config = dict(
    norm_place='pre',
    bias='none',
    init_std_down=0.014,
    beta1=0.9,
)
Each number is 500 + 25 x the weight over the matrix's rms, rounded and kept within 0 to 999. Layers, rows and columns count from 0. Numbers have three digits each.

# up: layer 7 MLP up, 256x64, rms 0.135, rows 232-255, columns 0-63
# down: layer 7 MLP down (transposed), 256x64, rms 0.134, rows 232-255, columns 0-63
up232:544531531519504477500509547526522476499474475550547521456566513466435516493515505469510535445499503513541527516497437489467500467526497487474479516506487484465537553515471444458449502488455499
down232:519532493490526506466452506530595477469501514596489487509526467449506497507527479514469484547481491526507483521464483505506514472484517519487505504432512508452528525527470483508487514491487503
up233:524534540511493479495496481506509477457505507477500489497508556483503501529509495464484507498499510501535485506500465535515477502518472450511489546534503487489497551508517498494441492539490479
down233:475497494504518510531491521450526519526515473504507480517507440484472524487466507522572494528478451492481495487485519515436508492486520518496486499525511495521500482506493512522527473497514515
up234:494557511515458455485509511466509458496471519473466562491490505505507523504521508510493491513483503516530473533521470538487469483521535506475487516497546462511494499504469497513490502455482537
down234:518484543513485461503490492468548511492478462534517481525520497491553512487484453500513517471514497519494489514525571502507513499485430478515480480456516498486502495510550511480516527473449511
up235:459515486513516479524525526478499505498520471464493495488494496501513496491476534488549516531477509506504487492523502454506506535504505508499512484552497480513492488481470526493482501479527475
down235:498496528471469507487525503525461491492466498540493511516540497497515509515506492482473485521510493482506491495471465510498529445495521500526527490493515485501456505525527490505506508516484529
up236:493479531494493485492527521540477468475455483483509507498485521547475482500495492524483534470496478488486554478488536511483468507548487512460564513513471501525504497485489492485522456538505541
down236:554498488504459510484494485512472471532496547561453474514500492477509536492506465520485477510471525526507477499527463502493534485497530532538487480509492468498486509495555486498509508487475486
up237:525522488487517501514480530496498459516469514489523558510506517473451511513507486464499515530523431527504541489485488528487473466515515450520516530484509515497499567539454473432483500504493507
down237:455492493549489502491486536529549521515524468564472474503483517509526509513540485479516465491500462530478486509482533467517523483497497472494468526526533499449541496477442514525488521432518510
up238:503519548538462532509504469484492490510507500473477519448525484503470450507534491517532524490514480541418499474494514505470513480535537485461495518541522495474492530507492533455521510519485508
down238:499491495491533490463536492459442507509483469521523538567507521544499512501487488491467535511526491454514478482459525522463503568423548501485491529485534482486483493519485493475514487533476498
up239:480536453452481496505452486536511457475483492525520531462523509522476475536524503484529529479535500507513495486444471466482467568498505483475507523558487527541510504474457492515515492552508517
down239:518507480491555458509490478500502478492480508524489490520546491455529523499463498531504465510430459493509519512563507523548501503482508490457526494512491505449525475514522466526484536520485496
up240:455494571513440500496487483511529478503506530463510509484494523452492513509499539505530492480540497549514473538505502510495471518504515518460480494505512442502502500507498497474514494501463468
down240:479500509474521472475537461509500519524514490533497468522487500438516493545475485501534480496490480473475537509511518498492523476543458534534453508450524479465494523497531527499486543541511514
up241:499537487489476514466471475523494512530475507494485504485534504497469501510486561506511482450475529485491546511481520496507491548495502471504525549519487452492523527511487499491515448551452461
down241:487464521516517499529492487509510451500545519515495479500483499509543511527494472497501467466490560506521524512492520492464515500509508471494483456500503520526484463505475446484519504501535507
up242:461526553465493457500535458481494497501457520457467496533513533555494501523501525491529533524453488448523506466477471480514482537520487472472517522544498519496537497519477513505501504485459452
down242:518518460501544523489471478477522478544519501549483507504502534483462530490497467517498439530497486519512476492552496566499528470486513473470507487462515514533482491519445464486523515508505482
up243:537523549467481467517502506479478441468468473519545519496533543519491494501488516496487507471504517490514517508486499529511488494498505493489548509513475527534479509460512479485492476500480523
down243:518467477520481515506505475536488518507496529527460503487510506467520476527488490489487471502500515516504504535512487499517494483502485520467451487510535458492499509512497512559487509501494517
up244:491482526507506494474532495450473486524463467496524482479481521516496493542516526488500488521498495464510504545447493471481485507497509489504551499508524499476567531517468525498488490474458566
down244:512519493495566523503488458498518492550519494533489478495500521477473488539492479444484531485475484497488511515462513490460530515476548518522468486472498538535501514501533509507483478479496486
up245:475543499532518452489480521508495480524459492484512488494541503490476484519524492518522505494482520499476494523498476535477518537484486446467530509519519486528510557524448520481442475495487543
down245:501476494474483538477506497472490482499522520549463526499517477430493501517507508503503500507496491533491529473513504533470451476493495549496469508532482500452499475519493493538523560517520492
up246:486473484548499474503530496488452485474548519513493514486513478550457557501537520466481521506528487497498567482484436534509500520476522474487515527543504460478536514486482456455432493475484511
down246:503575532475512512468485509512511492550501480498487499465512520507482485475501511468513513454503492487494480477455552522472540436508450503524487480525499484498430495532533507484556517493528508
up247:497533493478507521470453510480459521536476508477506474494519487513505513535505510509466519467523497536507471525491487502534504465506489487443507501508472479545554544522499491494486457486514527
down247:502512516530473522511506507490510529518528516470502494517504467470504482520495483498517469462487533508478470526559480481486496487524487521495457510467509528474476511500457519509506525474497503
up248:541506503491491476502489475497525471474483503504491523492513541490474487518535503528524527477472494531491528514485487520483492524481545492449517510476466484508523487514500455522492514508467489
down248:518526522496464491480482538517574522509492492553521515515508453517527486507492431512481518487508523480528501513490501511472484482493492517516499490457516477490478473482505493484500532492483484
up249:516494536479492482428543481518471485516484543503558522512546521519487470494517501525515465500533461465483498492494512525524468457503548488484486513513495504519507508444521510439514439491521496
down249:502517477486532519521464491531435472458523512516494499496537519484551474494519468474528511532485519500509405532492476503533486492480511514498498507473471520488505550526503487512507446542487501
up250:512550508493471459468481513505509495492456507491511485482509521493494490495494490518500549491511512515497475500509483545514534452534479500488502470547459477518525507490516520473521503435469504
down250:502486504482474512469514508458537507534519494504525522515494495508490523528482513531478474509483534450485491514542516506471467523482538519523490479501486500535471510474473489466476525507470515
up251:559509518513490485471515471522501491504510480508515509484468507504463503522550551501505491507502481491484482529474531465454494480531484526475498546496499489531536501557488484496465458504454510
down251:538564474443534511575494480541551454519486515515510487504479501503485478490481507469464506530547468489544461513499522473527515505469490486505502546433501471498493525514489490475472522476511500
up252:467537504499489438510469531502478484498499491506562529499513550524494471505521476513517507469529548512493501477508520476507486481529484474485488515501492464535529528503455522436544494460528521
down252:535530460517470492538510463528468505483535499483458478509536477526478492489544477512527495467497479527480492492501483499477524507498463464532496483487494505550559535506514451497499475503564485
up253:500511498512495489508468500474512503459512482449527508444514546485497515534525506467537516519488488529516466516480456504474468487497504507520507475506537482537509489524526494506491496523489482
down253:503530503527447499514477465487515517500490491485499505493487487504541505496502474526492488491480477470489473522532490448513532523497497520515474486476531494486479458476535530518521534524527499
up254:469536476527495441510543552490484492497466484454582494490509542502471513487513499507495496510536490475537473535491503509451506513555559456467539512499496477545494539522474485492453503505481515
down254:506477540441508512566485446566511518487547531462510455516537532506474515459501517471519531469488494503444498531477493511438490535504517553515491539446492533505540485505532492413443459458529486
up255:486477498498522484462504471508489458515522462441535497468531513494475540529480516494501487500525504463524503475478448492452488490526496445503547514525516487490537524546508450510518502504507487
down255:481509544475463479472504531498514571505516476470486505522489513508508470503466479483501498476529484481475506507506455481529575522547514534481478522494498494466467487490486521479507498515517500